Weights of a small transformer language model.
Size: width 768, 12 heads of 64, vocabulary 32768.
Architecture: RMSNorm before each block, rotary positions, no biases in attention or MLP, capped logits.
Each number is 128 + 32 x the weight over its row's rms, rounded and kept within 0 to 255. Layers, rows and columns count from 0. Numbers have three digits each. The size before them is the row's rms in percent of the matrix's.

# up: layer 6 MLP up, 2048x768, rms 0.0322, rows 892-922, columns 192-255
# down: layer 6 MLP down (transposed), 2048x768, rms 0.0322, rows 892-922, columns 192-255
# gate: layer 6 MLP gate, 2048x768, rms 0.0322, rows 893-923, columns 192-255
up892 104:095137143137111128146159175137145132078106113102123209114125112158170104142173133129128080128145077093174120137151098140087111210141088121153168089112106103113195139163127151138092155148176207
down892 099:148145178075096093119176208126101149152120086170132099134136088150158101106204126116166087124168101124122180131120105098180148133122087123135171103119122115094110094164171125134138199110085137
gate893 101:172152100120096145056099153107158156132181137121157133121122168091138133175155172079165099151157132123113088170130148142072144171111112196127121143167061095123129048130123151152124056140151146
up893 100:167125157128128093207099100166116131061075083123102140104124172109075088095137142160121140127087100107125152185108172122188139111113109176133126123118136074179135128115138145077152152169138142
down893 100:125106101140094147136141103150121176181155099201124143213140101157164101147116174106135142148195110138117174153118118168129169140132129110105124118140084128071144109080125140111086175113087147
gate894 095:132153170166153075172150143078048121139123137119104120110143116148163144176084108114146185104143138165134090139167145137080123147121114134151075081150142143187155145110149148149127069103152171
up894 093:131152138116153049165153141131184064101100215119153141101189115127152163151097197097066162151137126185067062107101183125169171114087082143133117138151161176130163157117104145116142065122152105
down894 094:127144117186180134119143135126089109183089156089118081128137119125153155128094126109080141110125138104090085120162129173110143205150105110122154180147127123190140153142155078088164128134148138
gate895 103:091159145144140109140135129094148175072130067083182146108120176065181161111152145120136071095162157101179183105153144169178152130077160150138095142150136105093095107136145110161121143107133068
up895 100:136115123118141127066153141139162110136112131080178129166108113115152197142075151092067097111112093140122095118156136095118123103119097145148087131141062075110197118111112094127129067133120099
down895 097:168124145143129167127137130179145068146151127132130123123098144100144065143128172104077177129124113120116135172132170119141108109154067100107158146140135064138083155093107117208128108190199133
gate896 105:128096088155083086077129149052141117160185164128133163108127072073117094114096160121120120160167098157169140156118160163132087113177115092057197123183147158123165154128155159151184119173123090
up896 103:137095083144140151123149110157081101123139051111136171129115092130153104144087101104095093148148176130126168160137040108123108165118070101113122145126121198095098162152126115095175144153175178
down896 105:136165122188103118169137157178073131116141135153173171119105089103119136154099166062148091092178137118093147133079089155134062148142110129009143113103139177089091148176131143126150110163118063
gate897 095:085153145105155173131125113139146145096112109146125138150153117128066140136205105123151064066110150108111130187150107124142170144146128159134117141138125085191213101110113135102153105086128138
up897 092:113103126105158118117132110123104101127168126135123130150098097126121159114189122105096141122175052198131103105169171079216152145116117144155110118179146149154198203157137090125160091101130122
down897 096:087165170135144168076070172116115102112158101142119167148155146096101143160178118100100105097131119166072127180183141057089113085113130123153144058156129149114141109145179156141124119121135141
gate898 101:105130137114112100178082095082145116136129091172183103144165114140098073140103111107130168129117127203097062090119085174172141095118159171129154135187117098134205145086121175109137101146195093
up898 104:165103100133116100068172165130123165174156133121073128135082200141105141142159192199130101110118053129153161174120111112126177070109187081180109076099067111124097153171118129129099101135097154
down898 098:134128110187148161061133185138120236143148095125152113105136119110115143151182126178183107138068094114143127163082157107148112136063131096176143130105110145142087143144217090189124112115149128
gate899 098:155151192150137131092131185075139123162120153118119043136109103113130172124138063114103120144116114092140109106137102110131153145085134143174156178133174138113130103104124155130135141101179074
up899 095:123192130090120163114123127131109105127119141143129152117154142192121073130137132118080197061165100162141127152141149113095122132149059120112205176130140107142136141120116071136145185172146062
down899 100:115115170090114105117107145079128094124090178177189105097171172083187179158127167109105195150100111195155145137071095091144099125110126125172141135106099131058116134095135130108124135102119086
gate900 098:149173137121115127170086114151129155135141160122213100110116085097138142100126112124085149135098177159155115124158168161163088149157144076126140047134121102120096158104035127146096093088099135
up900 094:098132185106172165158143126182099121150163083141110098193147098106134074155113147073108122175201189148127163122133120160063081083142128103112130098177122135152056126089107143140180163097150077
down900 102:086145161101132113198139169115149198080203111090123120129181103177191116129141142157168172115162141138100102150179121156120107109124143141116078128159109124098113137088097106117104165123166148
gate901 098:135101105117109162187075175105086091134138100153101135104140128101159104220149147110134093157099087219135130104124138138129135185132126079108137089135113097163149176136101140144113096138103098
up901 100:071137117156174183138119098097150141129130137147103135136166162150135043105056117091087133132161222109132130099150101133175142157072139076129168118130146129150142186136099118131120111148125072
down901 096:087160127131158073146098091122147130116129208170126125084134101156126104109157146162106162148136149127210158133236141127211123161143164157131117057131130137176108094097130130095156109155109104
gate902 096:161152128018148124096135117145116130108087133115096140147114104139142160103130102105139068085135131119103129147117120189086126070137126108188134096129134190150146195109105158083137075100152193
up902 097:045117144096159149121152143193044162122145074131070149161054063075122167180128147108138112142085143112093131112105042170060194101063167075099139137126150183109175085101055111103152140151147155
down902 101:143151135135163128144187086111084150143093182115090119157097145095151121171170137077103125084128092130094158111145114076076180133129184135141194111142112119157112137123184191143122139183169119
gate903 100:136109154156126076122128103183158150142119134087110073128105074181108140144131189140132182122081122095155077175128063127119101124112157084158124199147111088116131149108132141080174151093114119
up903 098:130133111099125144156128102133105158131140102119108107122119071152130139113078168094102143098114110119121157152111159144136133170124112132126178130121120081074090154102102125071146143114127104
down903 101:084124120147126129166163091164166132163138172123110117129132152106189123066099111116122145167116089154138132151153179103100128140145137164075184141109139129091118130109125127072158118128056146
gate904 096:131085135069084123101140171131128160138123108139146070121098188160148102162163072126138129107113152114136059125125126141147106120112077082145147088142132109123064101089172054124105118098171137
up904 096:077182138189111080103176166142129142156105097126149066116166142098122045108037143062122119110142109130119108120088122169090191129136128143116124117096140118059138190112192136121118155128154141
down904 103:130128173123111167034119116152149154136146163133124129108117124163095102180084153108079156141134085139098128129127146144133175151158157183137134098066091117130151070100128159139056082050110127
gate905 100:088139065110160094114073115129137151145134072127101091109077060124116110104116143151165116099129168140142086100121081131069110122098127129108169115169119174102132124091172139164136152194143096
up905 099:070115078182100129121210160112124155103034135085124131193112085143098146120114115071134164134120161091103154155154112153081165088136154116144180069144159117148131155134150105159059139117143163
down905 101:114129107113127109151143139106145083166115098140134115152101162145124137150108149085117170095094172114121150196129167157078111166099115121097132121116096081110128155023172088165201127107117044
gate906 096:120166142153061116179120074105149103119110101129157099105087073091129110098164127135140120144126070109089122082171046119152155126127113131092155132138122139144081163121096144120136136156074110
up906 097:115172158170127086176156129124170154185108112103080108110103101145125132083125120095073098157138133161206148049139108117119129131062152147111138121178086126098106063144130189166161100175069177
down906 095:072100126202138132106111178129124117167106158064132129180165163097183103111108161125177069137108108111127133142081058171149143139138105166096246141135104119123120145138124105116133135168167143
gate907 101:067135170078121102129139099078136157105086101094123161100106153123148115161143062099139123084100096122167126192116061056075090069137191128116140145107111138128140072110157173115148156120138134
up907 102:168183101145149090088132146063151103179125132067120137052101074075145136160122158136184107151162114100112092117105135122169145178172114149138106072140166107098146184069098136168124101165156076
down907 099:099154096078126199124131120117149146110121176125183133111166148147140103096105082154117096148155121100102100105141107226132089069081102104095119147172170142124076171156129092158096173116118102
gate908 094:118163077175096088127058106134098115172116087176179099130162140079116142154160158188167150170077137191116079140103107144126106109177113155096118122169092094169059173066106123115142133183127144
up908 099:096174047195136138125116113204152139129068150163186051104168098117138121147131184174120102114080093163087129119135146165085127169200082149133138142165122117143140183095120192103094118180156146
down908 095:154084116109103102166145127121137136196167127144134140097177138133145171138149101183174105131155118164101101157170086160082140132084164108166077147094126160149163144086142158155112155089141070
gate909 109:133133138167104094127158084054071196098104154147155127172126119073153121153104173162131101110172181163152153159141088112115079130087158205134034139137139099124121188147102112112090123139122124
up909 116:138123156121123046114131099112146168111109108149102153143183088125110141122157153155141118162190156100140179131140107145144117033125189142135037133138159146165157124123131132117130149076141114
down909 098:135133087169123113101158134080106121130139117163109107133154186093100129123072153158094040095198150115104135113075126155120115129080133144128103135112116151147105186134143111110125161070111131
gate910 100:101120102148108156038137142124153143153200114133112134137061124162105131119123174141125131167178173126191161141092129104132102146153098144136129096133170160111160116144089098056148079090157156
up910 103:107100153133165123116125097178029187124125145089121138154111079139104116101178082127183115113086104110143108069157162070080097085155135078150075108175150144148122126152147095116092089116083152
down910 101:145146148094128092150097117120152155115102186102127141150135145172121153124165109151129123152122074106085138094160154115106167150191181118090136110152134098124155129202111146102136118128066119
gate911 099:123136202137162094125081139149126152095160113159194171076140104075135058124067199083183117133116072143161115121140099123152100127080088051123117139147106149130144171086108076158109118115131160
up911 095:129079127126151140079103153175116121142157147168165172086115148113119064111152150137114092122070187132067147111070116120172068137094139168123136146103133131127080088103140100148167138120131163
down911 100:106119152094129129120054119120160159154116083139170168117143132106109142207098192146086068097102145134153127153087171108103107141147135146160160150129179172160085187122136039115124066113165139
gate912 095:097063057164089135139136096150125106152114145110151108125165094124135208144145112105187095087148132133095156158055138113154097091180148152131140116132143116191106107160132143109125082153139123
up912 093:162068135166155120090096085123159142181183099137132087181080112153118098126146119157105110097119070113135093157105112093108070111119123110138103159110144131193089158149161186141153135110090045
down912 101:173100166123100156152148095160133144137112052152168112188067123124105123128136118190120127169184097127062139167107122150102144228085120172088102084089107129115099210131114088118138115100129103
gate913 096:183162098136121156128106135098094105106127176102131150147157122082176115170180123115157098195144096135116112137145112142077194124105143151130111077112098089179114103155096097164188131182161117
up913 098:191164140113142241050116103138116107099104165090121122103081076152127159093140074117103115103098146106131106129165102114140154138058084065129132179141149108132142119115142146164145070232084111
down913 102:167127158149126183144112074112104093089153123088094088091150115114115160193088115161084146152185188063165120105153086151152114166123137137170176131140156081140118106075149167082118148088108165
gate914 106:089099094145148172165141127110168069114172132134091137153140088112166143122142116071152169135135071115168110120117087150055087129143131106133102119155163100094102217133109158126185102161129141
up914 106:201175161141104077081168094144125153112096138163139106112078135125128083102131162116133097101073135102144118173148115071173143163090174117019123144129095073115097125130089125110108203185112171
down914 107:162162169096134090152122136133123128103113150118143146107144128155127117082108172127126056109069135155088143109064162134164160118172118151071131159173075100099119094118133104104149101135080160
gate915 112:113111121167133166058145127150154116132152140132142119115200163162131163112098068148096151109171149116160143135135163154079119146104090101132101080122069165088133121155168062143121131167066123
up915 116:110176056101107134172152110129122152141138108112153107148154082168071087152114151070117122167139163142158115064068129097147125123142163149109128088081127116154146101108154137109109120178106130
down915 095:133119147168207079179116112126106138097157098151097152130141091145106100112128101168146170163080160155103139176083084086104143120101100123096132168175218085149129090110124114116157161111168085
gate916 100:165209133094128136169121091065157110154152144072092162192126088113144121086141146164149093153148165118176093017122177113111157143124119046137114123161106119100141128116131124133200127172135078
up916 094:114161152119136128145129163078150126123124135177140218105091144105168175157115086130132144121189081119147149100145191080138103134102170124087131081133132088118140159076161110102161123093141143
down916 096:133104190115179127124144117077134151085101149156100139134100153116139146169135133080110153082231123073089137112179083116142087090131178138148074137148141129114114173131139166100129058103129122
gate917 102:098139151122141082124116110131076112148092084109139146122076149121085049102131116221193133109108122169108139172115134106132127167179126060116089120166121089202131184076173181151109078160170106
up917 099:080122164152141162145111102086121103116104029130099080101125112127134111160125158166200138162104119126107110099117122076083125130219147088112138155124149060117122135147140166143108077140155136
down917 104:108145153200154170090137127191085132099121057168110096112050121099182149114133179110150117131121174144119168164125075098121103129169158130090160079073104052131128118193117067148122054108105164
gate918 096:136142078149107155104145173147182151176159079043164189144076051145121082125136127115112079157132114105152130079119079100130085182096137187124185102140151130173117164079113138113111075130096086
up918 099:120145119163133119113170131144153140146142096092144193170095096170180127161168144108103061145063158146101156077098099137075116101079144188080124173137125055149170134090171120106070122184078126
down918 097:082120095125135135139093106129119146153211148112185087131117128085097125119138171140186136096134085107111141143136098181128185115063150145149134086132138128149179081108124159113084111163096161
gate919 099:136146143067096106126153106168160087092092156094122151230109151150146175103117146113189119141087119163189187152138114170122139128094148147136182114175107101116103091089150166137113090183151152
up919 098:148072151156089116152140114156136164144143133133172138139085122114100171126121128135117125139090141155134143181174019179139137157114127127187121147091116096178097162159152166145087108146048187
down919 098:122120118113147131117115135069165155059162081123144100162136177116119108078145100112111130070136056129136115126175079140116136140204097129161149093156131112137130140144188165145131108051104196
gate920 098:146162094163141192058127037147151108123153118174167226121113083146080095067164123113152172130136140139147113129171152169087124064122139134131141128129082107135135151153082133148099119047090128
up920 096:062109101201122089162123076175126121102143145114107144094081128151158116147145100135128169057106138132178117097141083118110175153108165202121123127153078080141132114046113110112067097122140140
down920 102:093094115151166103143087171095131106090061178139079089197065159154127094127155188147142158116158096127118124064120138087129114112141135102116103113157132043104138137137156044114081112161149137
gate921 094:152136134166164083162174140120100105207139117134186171156096079121136109183103145132117126151116104116054151217146140139162157136143116112130115127130146152188147094157117170137158147165107123
up921 094:101127130135147170138092122126127139121156105137095114151129156171069142129131138086170138138068131081083110109124196104118140084099138131111142117183155153079144173132105167167110172134103146
down921 100:117159153205138107084103077119103184119116154115053116143110149222129080105122097112123161172114114122089106084135162105107100112091226130119101097154104172112140151114157124138143120191158118
gate922 106:122146137136126117131152134153102169126123163157155116089130149110137151131138106156161156113140102095115147117085143116193137201098177141176119102113107143131150094119137131151097092145151109
up922 109:114169182168047143140116151129134183161091177167116067168131143153154082093143115208119115103134172121121167142140129100152083088116130117134116114088071127113063155118209158144173115118074139
down922 103:080133144114096100120104094137093105174066134144077175147145164094124145173121149113144141155095136132143097135064163090165124144067126117168107215132095077090147100150151114144165136166057075
gate923 099:110158110157095091166098085135176190143131110115169171147168066201102149092117082153094088146089142123129100145102109168096093146165159098152122095126108101173154134103117071152082148146146134